Each number is 128 + 32 x the weight over its row's rms, rounded and kept within 0 to 255. Layers, rows and columns count from 0. Numbers have three digits each. The size before them is the row's rms in percent of the matrix's.

# down: layer 7 MLP down (transposed), 2304x576, rms 0.0712, rows 1989-2035, columns 448-511
# up: layer 7 MLP up, 2304x576, rms 0.0965, rows 1990-2035, columns 448-511
down1989 108:123143068159187164146126064090134137101122074084132130164115113095142140060144142141105159138057137069143146116133110145142141162145162192185172132144086156126108121125128116177101123139140176
up1990 096:054116108106110120147078153141081078173090147086115140162134140145110134150154148131099151142135109131165095116135080093102107143077116090151103123156155160133144166109167153120131125143156150
down1990 097:152145090113139119124173127122141187155147086154086110144114185088221102131064119122137118179117119121127132129097130149097128159144111184132105139084168137160107073139117137132112138221096139
up1991 095:112094154137152127120118135141113097165144120107138126131200107049134152143121157112086075104056103141159128070124142112156211147137193099131109182136099077189085112122112135157114157127117101
down1991 094:150172155122127148143162074162110154113184143115118117082030081155052133113116070161155171153155160070095129175169117159112087128137109085139123145181163148098118184218122141136121093122171069
up1992 097:180138081099061086171089093108118069151087086192148141158124050104184139156126119139112129202143125110142122146134127123105142146176106074154136091066150082121142143134200167081074136120135100
down1992 103:181104105137103178114147106165079165081083111148115111155143117101133106116189072161095156136137153094151194124167131097141119114201074183218099134120156075169103130157124159119090170088128086
up1993 096:184099162177131134155146135124130180136120090104137160103155160117103158097141158100108152126071107131115109176117110110082155144093107083125128137111050184100155095141140209173145139089150129
down1993 092:088165129182106153113114085117138104176150125140086161199114179179122130124143097140141136093145106137135131085169083134197131121169158164086056127102178115140103150138123176098155090145140163
up1994 102:158102118109158132162155141110107100136160163117121161107156130122126133143181147114170173126174098148110108087160112067138137147118131145168094127176087136081120086116111171110142209132114120
down1994 097:084152080084107083138152123157113069103155077121096126166151137115145118099139119140167097150126122142147129140147145123172097146082091158082118109165165180144145142118193097118148113158150131
up1995 091:116087148044131163128091113092148167153131137159068105125110124108126119168121124126127110135154143123121133159104151103099121081128091107146182130132129144110064115122131129129073128072198148
down1995 105:176140116196136120165098170156098118138077096084194104110162096106192132100092096147103171102154127094155153094150102129083131162127149190119142114114119128171123130123094144157183088180115139
up1996 091:140155118179055104050140149075131112142143137171149116122170160107096115129076107158147133150125098155149110060132116152103129053097036144128084094110121145163069110144162189098093070136104101
down1996 088:134127151152151143129133171142129147103083170118156188186143152125102158127123134126098093133118090120120111132042072137093123149105155084090114104160126130157102097059100115156181088088149073
up1997 094:095128106116112131110142144164101124213121168155156051189080111184111129099184056165137123100148122174138143186127145115138088111126150097133114148130137110208082115125152123156176098099131080
down1997 085:167077188121149073166144180124155093126170130110177187088163121193142183182082163185163125116120124071118125154090092085154108084131128095125141073093124141076128162087116190088093146167152193
up1998 097:083122136120097189138082116079146147133104125097149116146162091181146097094113143110128125098121061105092167133152122109162113173075127081140127120155111146122135163154133112149203135098168116
down1998 091:129112086151115138122165156201092119109176135147127120114137167114133184093117100138150150193087125138157155189122139144088091109199123125158144092145140130112146145107113055119108151136157176
up1999 095:115181087158119128076176094130173114110120102102113090161090195098147156080174090161158194170111136152142176128119121153160135121109127092079143078138095180168144131119164134150166160149171181
down1999 097:038102134160127127149070133131126102116070145135185169091112101179048139172089076063176123133143086135194087130140150129121072084145119100126080099137130127153186079110157159171164143107089092
up2000 108:179120162163184147094149164158170105112142153152132132140086129075138089090132078186129073120169107135130129154107124151109128114095120097176147165116082070115060149094084151130134149111107073
down2000 094:148129113150145108102117161107142142128113090169114090125065114122119096112121137144095143123151122089141114136080123130128122099150126147122162077161140156113129063109115146115095137144101089
up2001 107:129107137159098119108065110157147108132145143053143099126114104135121116094126074138086051155080051141112110162153128183105120150145119078143125132185133068125155170098131103156151129125162136
down2001 113:139170119088120137146143130182074110116081152079138154111098113159163076094096158087070124113120156086110175130068117114079137145174071137078177182129131104102112125201096121135183107143120097
up2002 098:101164137143102111142134117124144108140121226127111152069122075162093057117088123097136106128101135094156086134148111133206123145150045112123146101135082101162103083125120093092142102109107076
down2002 102:047159147084133108116126105104111124110114154110138124075135106070117168168144128061116098127150094158144202119159139118135075105129171134128060188169103126140148065116101161134094111133103105
up2003 100:073182143136092152153147140111057114100131112168092090061128105131156106120115104146089145111092098081088172131139148108116147145139117139117097132181124130121150092132109162182071182164120126
down2003 106:125072137108115098169156109104154173134139124155152137152088182116132122156105111144197115150131169162159081097086130170128101133090104113150141114067200155170122155171109132074160118123165069
up2004 094:123096114105164113129137099096130195116172104160131136132101105102102123137129177094079175095139066162097126073109112123163076082146082109099074117145118142087194101057122097131145164137086161
down2004 088:176119150120118107139119132157160079168110121069120143122160156153112136097130115121141092166146128105145128214134160120088110156157136186116132129133158066216099121155142163108136117101174143
up2005 093:105089152139105183099126126106169112131137155108090126167130143065130123121099109133097102126104114134108126151148114073115197128131118134092165170141148120106155135041113120134056161169104102
down2005 093:152128100113099108101143152094093182157163138144155184105115192151098117107130095172176114188154184156121102139119151125103109173161094133065123146145191144146127089115117144202146082166133153
up2006 103:192109084089128165096093187115136115151118094155133103154039132181131121122150086123146114153138115129109107141152107152164147129197181077088122109122125140183065122178154111105129125102085135
down2006 099:107108115143074117138140171180070104111123137136126149110135179169096152108148147161141142170109089109150116128125155124119167074107122104081079157140166127095159129100129141168116105170106113
up2007 089:127131167140089083075142144091161050131091112171142175112107095161132112164188139171152155134081102120127111086152166144131081068127144177106133133153093104144143173130203072118144108218146179
down2007 091:134145111169138080114117110130083155093102110183075117097132181122144130142058108128135133124132150113125144146195106102113116176127124113162171138142143123143132124180126094134161114114139106
up2008 100:163106138133131149131156133083122130128193149069123167117098139081175155077080136099166102128136080185104164117118144149068205038151121083078123128109152094137130114136102100140125090171166140
down2008 104:135142158144146150179130181111125102069084174122125104178118152141102148093144088183124116168151150125167063139067038128140125150084125079113147103102072095114148137113129163177158150144124118
up2009 100:164069112149131149129152104136098167080139144140139166050112122155100105090078099158100092142112163202181161113149103154129093126123158132096172113174134100177134115070106116114126119125138128
down2009 103:146100124121122091193089129093114163174121117186157113151138094065210172128124159143152161165159094098076156150088069108148144216104111137132100119137126149099122113095143174122116170103131141
up2010 109:081097106149023144152163155128102053127097130126096155088145155134062125104101106115188155143120088160076157100173163128135107084184102160103086159108119128123157133158195117086122102117176105
down2010 117:177090127096145128135142080131101132076062140123098124163149149130116164152085131165207139069087110137069112063110111128088135110105088147096167157145187121143155147160152091140152108120114151
up2011 085:147085145133073088183115081098181099189111141173105159145100160138116095132178105173131096163153154140104141103099113128167101093141147164125126071090166063176178105110111076121084181145170064
down2011 082:104145096139124122186142176162157113108113114104191104111107123143114093138105144061115140117131096086125099130140134107144121124132111050159086162102067195126095187147157160146183128121134159
up2012 102:109139129078124147118164140076178104183142187113148116117101059179169080166146101134168105134136136211168094115126149124108120255140165089113112096179103134105152075082189156176154124116110178
down2012 107:173107109104079130194155104161185172174176113124149175142110102140154113165115135160215126148069121106120100106161116105150174112106139181084139143108093155145126076134117084131129101074138155
up2013 093:093127096073100131137145142076099087178141102110076115148091134141087135137099086092121143154110121107175073125139173194150136139114169092055135118148152149174150115190130130138081095209161126
down2013 094:186095167172151133153124116171124112065154091164133161094117132107133097127128118164125150138131106103104156149051147057116120140128112156172108101140141104096093149054160128099127170116089143
up2014 104:124099088208119151151166123164074118105115147123074137115126129132114170120098143066118137133182183166148156156164118100156105169179112163195149130117125150149124142198119067129118168142164160
down2014 108:111190117000169149142126092075199113089104101106136102151136152123105119150116103063168128061158139126130145120131096099111136108101137074194103118151120095166063123074160163118141131088132097
up2015 105:160086127141143113169164133150214140114129173119155105118170124144105133091128074145170167091166161107107118168163087086078120105136131092087146108145095118141072110135052120087147130090123099
down2015 102:063182133089108078117167090127051154088114105125072096125109075151173075119167146081080102085111139135122120126104160126200089113129162111113116144112136091170121131119163131174118107136135124
up2016 088:123093063097130107132076136152161189148157148114145110169055123143197189107156113106151141080127115125097098124157155121121105116128101099208114133138140152122101080163142145131128123049110083
down2016 086:089156102119154098070134152145169126175127139162113170132144103036098094163132133136140117183076172130150089108132084113071129071132119117154165131185131136086146133129171113130221132203124166
up2017 123:154140123119111222166104104174070159128133164120084191143082076156132085067127170145117098149146123091165138170083141142140129170109142124094122119085138194084113161148130073137098195140122089
down2017 125:134160104149109172146127136142149158107116132160103167130125120118151138093122178143119109202090112118154152152120122127143134150136138111127102197089135165129111177137160129142195149123119103
up2018 098:183113149148132071190131163192201119164147172115157172170148137177124054143104035139152077107173178170106149138140129110152135159165099088142104176125150084154112129126134078106114149130140168
down2018 101:122078070122077139119169167096160137134142125116106139006106101118180091132099131124149148179214037088112066081161155098138107058076086140119092140163134121147166078098132118120116126087139110
up2019 102:140150217174119105104094148119128114091161114088146136125090127104088113086107100135139115110105121161028114164115131159111065185202201156087130089109134087099107198110072080166101070172101102
down2019 109:145144177101142152154129147154112146130170062127166182137169058165161144092168156133116177097149154156116140112112079085134130079153115190139085128169136072142124123210053091170140124112158178
up2020 111:113132187134113070116102111089113103095133097113082183105157141119085130077133163186112133170126142160214085128129152079152078164143117147162107165132103168155147150103107087124134108162098161
down2020 122:123156180172122191086138148153060095152085110186131126104120136075117139133111110122168164135171123174125177132126148141103190108041084153069127106113152081111144123138106122185072158098045125
up2021 096:117112150136123143193137137136115158107106090106139099086111110158085085183157132068084099081102118124179116116175134199166128065145136147123121134109083092137138150144113106096153123237160098
down2021 107:109155088100124104134098121142124126146124179139094084138112148063100120097115162137129139129175100156118091124101095060160114131108131158145115090077158082119160094122097131108177135091114145
up2022 095:148071099135083126103153176102155091202080128161192099095090133150117134118174151109105186120117125204121080102129105137125131157102152145090102136122098112123099115124113090113086211093102109
down2022 101:152089181133104162071091117134162156109076080137126147172111095090133083086098104126124126181151082097096112147166076144142131103130169115079168139123105147127124127104087073167134119122123103
up2023 099:139146135086103108101096102064159087069107136095130169058100146169117148155103148105137148069103097103120096146105115115136096122117098138088165165213158136167121220169140121176088115169103161
down2023 097:153152166145149125162113089166143099105108177124145087173156131123111146094149068155133107145143179116079090152111138132132183179113177122162119111090175183173159037159134067187143158091185095
up2024 092:120034117110177063116082093136111142138174145072125128063118144166130089066058147111126167146163189109129118151149141085099097103135102103177150108132138065136087166154150121073099125092125171
down2024 095:161135151133100137112172180158149151128135037149150138131132178121152128197151122090071123143137153176141134134104148130124150140065192100155094138059152109123103131141042040159151163125106127
up2025 098:147137209100144191128122084102169196085158133161124123138113161093173145053050096121152070123174095101119099107161179092091124140104175148113140187125149132114126137125124202113125087160129143
down2025 103:110182142162149111168140158152138066130114117169109127100165140161160161063076124097159081184165144165092156100159133117193159138099152127133057080161086163176112105141133124173164092184121130
up2026 089:156135148167138114183089149162159130124076087089125159134099117141109094172100108176093157123175126117111115104139091099137137199065109075108166138149139139120092111140172114109134116172091166
down2026 079:115152125085114158020155110103094143128136155158080108131201126127146145082144149129170095133093145181151133155142242172182114115184153149140073126106092102136164121100104111115162095094118132
up2027 091:074116118074127102159137189104157163046151134123116178150016154102113145166095133072121049133093129132125000136050162122137139151113130138079133170112111131095181089159158169153112076116160106
down2027 093:132128110150125152126139122121082123139137119105081101106167114152181145080140164169119203064162127117133195145143112143120126130159128119111093139142101112110111146088067102144116173156074074
up2028 101:156148076107171137140111074096087168148152110130121160114151134184161060164178049166115122094211111150116108150144129098127105228100146106154099116079182164125093169098112136156153191115071124
down2028 105:115138132106137148099144141157136143219134175093105114145149108116116136116149124142040096102118101041110081108177148118152185097121117187103116176150154118108106132100118150126156148097116104
up2029 092:118139108141143084171135090180130151088115208096106156151116133128081129137107205055139115124138088068135138174096148124121215151146095155128102126129092127148098124111159099113135098180155104
down2029 094:145135154154180149157125173075127123152138128133130069130118133139129115110136121150096136129146160155140140135119085121134119075120123123122090169143133170150153214142126095100133096183151041
up2030 070:138117131113140148144119098120077126100131124073125081106139144075101108157081130143126141126156106151124136144159109172075091109095125134141088115147107128186117153103201160132144161119170135
down2030 088:124161193169096119159160051089120072127160133135089183161123173178167122138125156129086112126188172114093122114129167124172107151134147109130107113136153166089148144151081103142127102179120070
up2031 098:161164096142132034173136092125116044134116131144144092143146134093115103133114173101136118108139132072131103124069127091093124119157133182119136164174158105141131157106139134181178146102127066
down2031 097:123103159152136202109079205215206142086073140108105127105108131185121126113124142129051171184106139143146151132152137107186119108120149189104106107156113108114134134116095098087110139117063119
up2032 106:128119093149080133123146088125115133155100132142146127080115178168070139124142168092113101107121090095146179148151067178116115107150160152161109108138146139117155085076094097136100143115094040
down2032 104:149087103160112202137074194114106144089152125100170152111142166115152108149157104123081153144134135129140067116169084156150181085068091117112189074108165187087070108211086115107146143098185144
up2033 095:162117137137089146128170143211108175145092159130097141128116113186091095129150120126129174061071142157140113120125185144102100079159116132113147147141115129172180173170159173166124079129143176
down2033 097:103129202144126156079056092096158107090151072129130110135158157141190145169153197128146111190190107114158113115106146055168136161059130071170140107064098141123074140111121134115127123151055126
up2034 105:074115113144080135104148175162144142112165121176096109189108117110108132153149096138099110065099109036114080077096097143163131079195134123119116108089142138077175139151168079088106133152181124
down2034 112:116122139129100100107183099050136182119153101114123057121158172141161125117164146102140127182212153167161114152151117120082151141119070121164104097087119142192135105052114137143077130105146113
up2035 107:140170106104120136136083098133160149030086109122105121142151110154198115110133157093189134129116180133126133107126084192136133177188140111126146167213101102122167125118064120126167118052142119
down2035 110:126187138117095086173141160061086191184150139087147157153110116103163134142122095064147109051181113168177128126120169119071092151134121199145127105164131133186136159135187077158131101165157200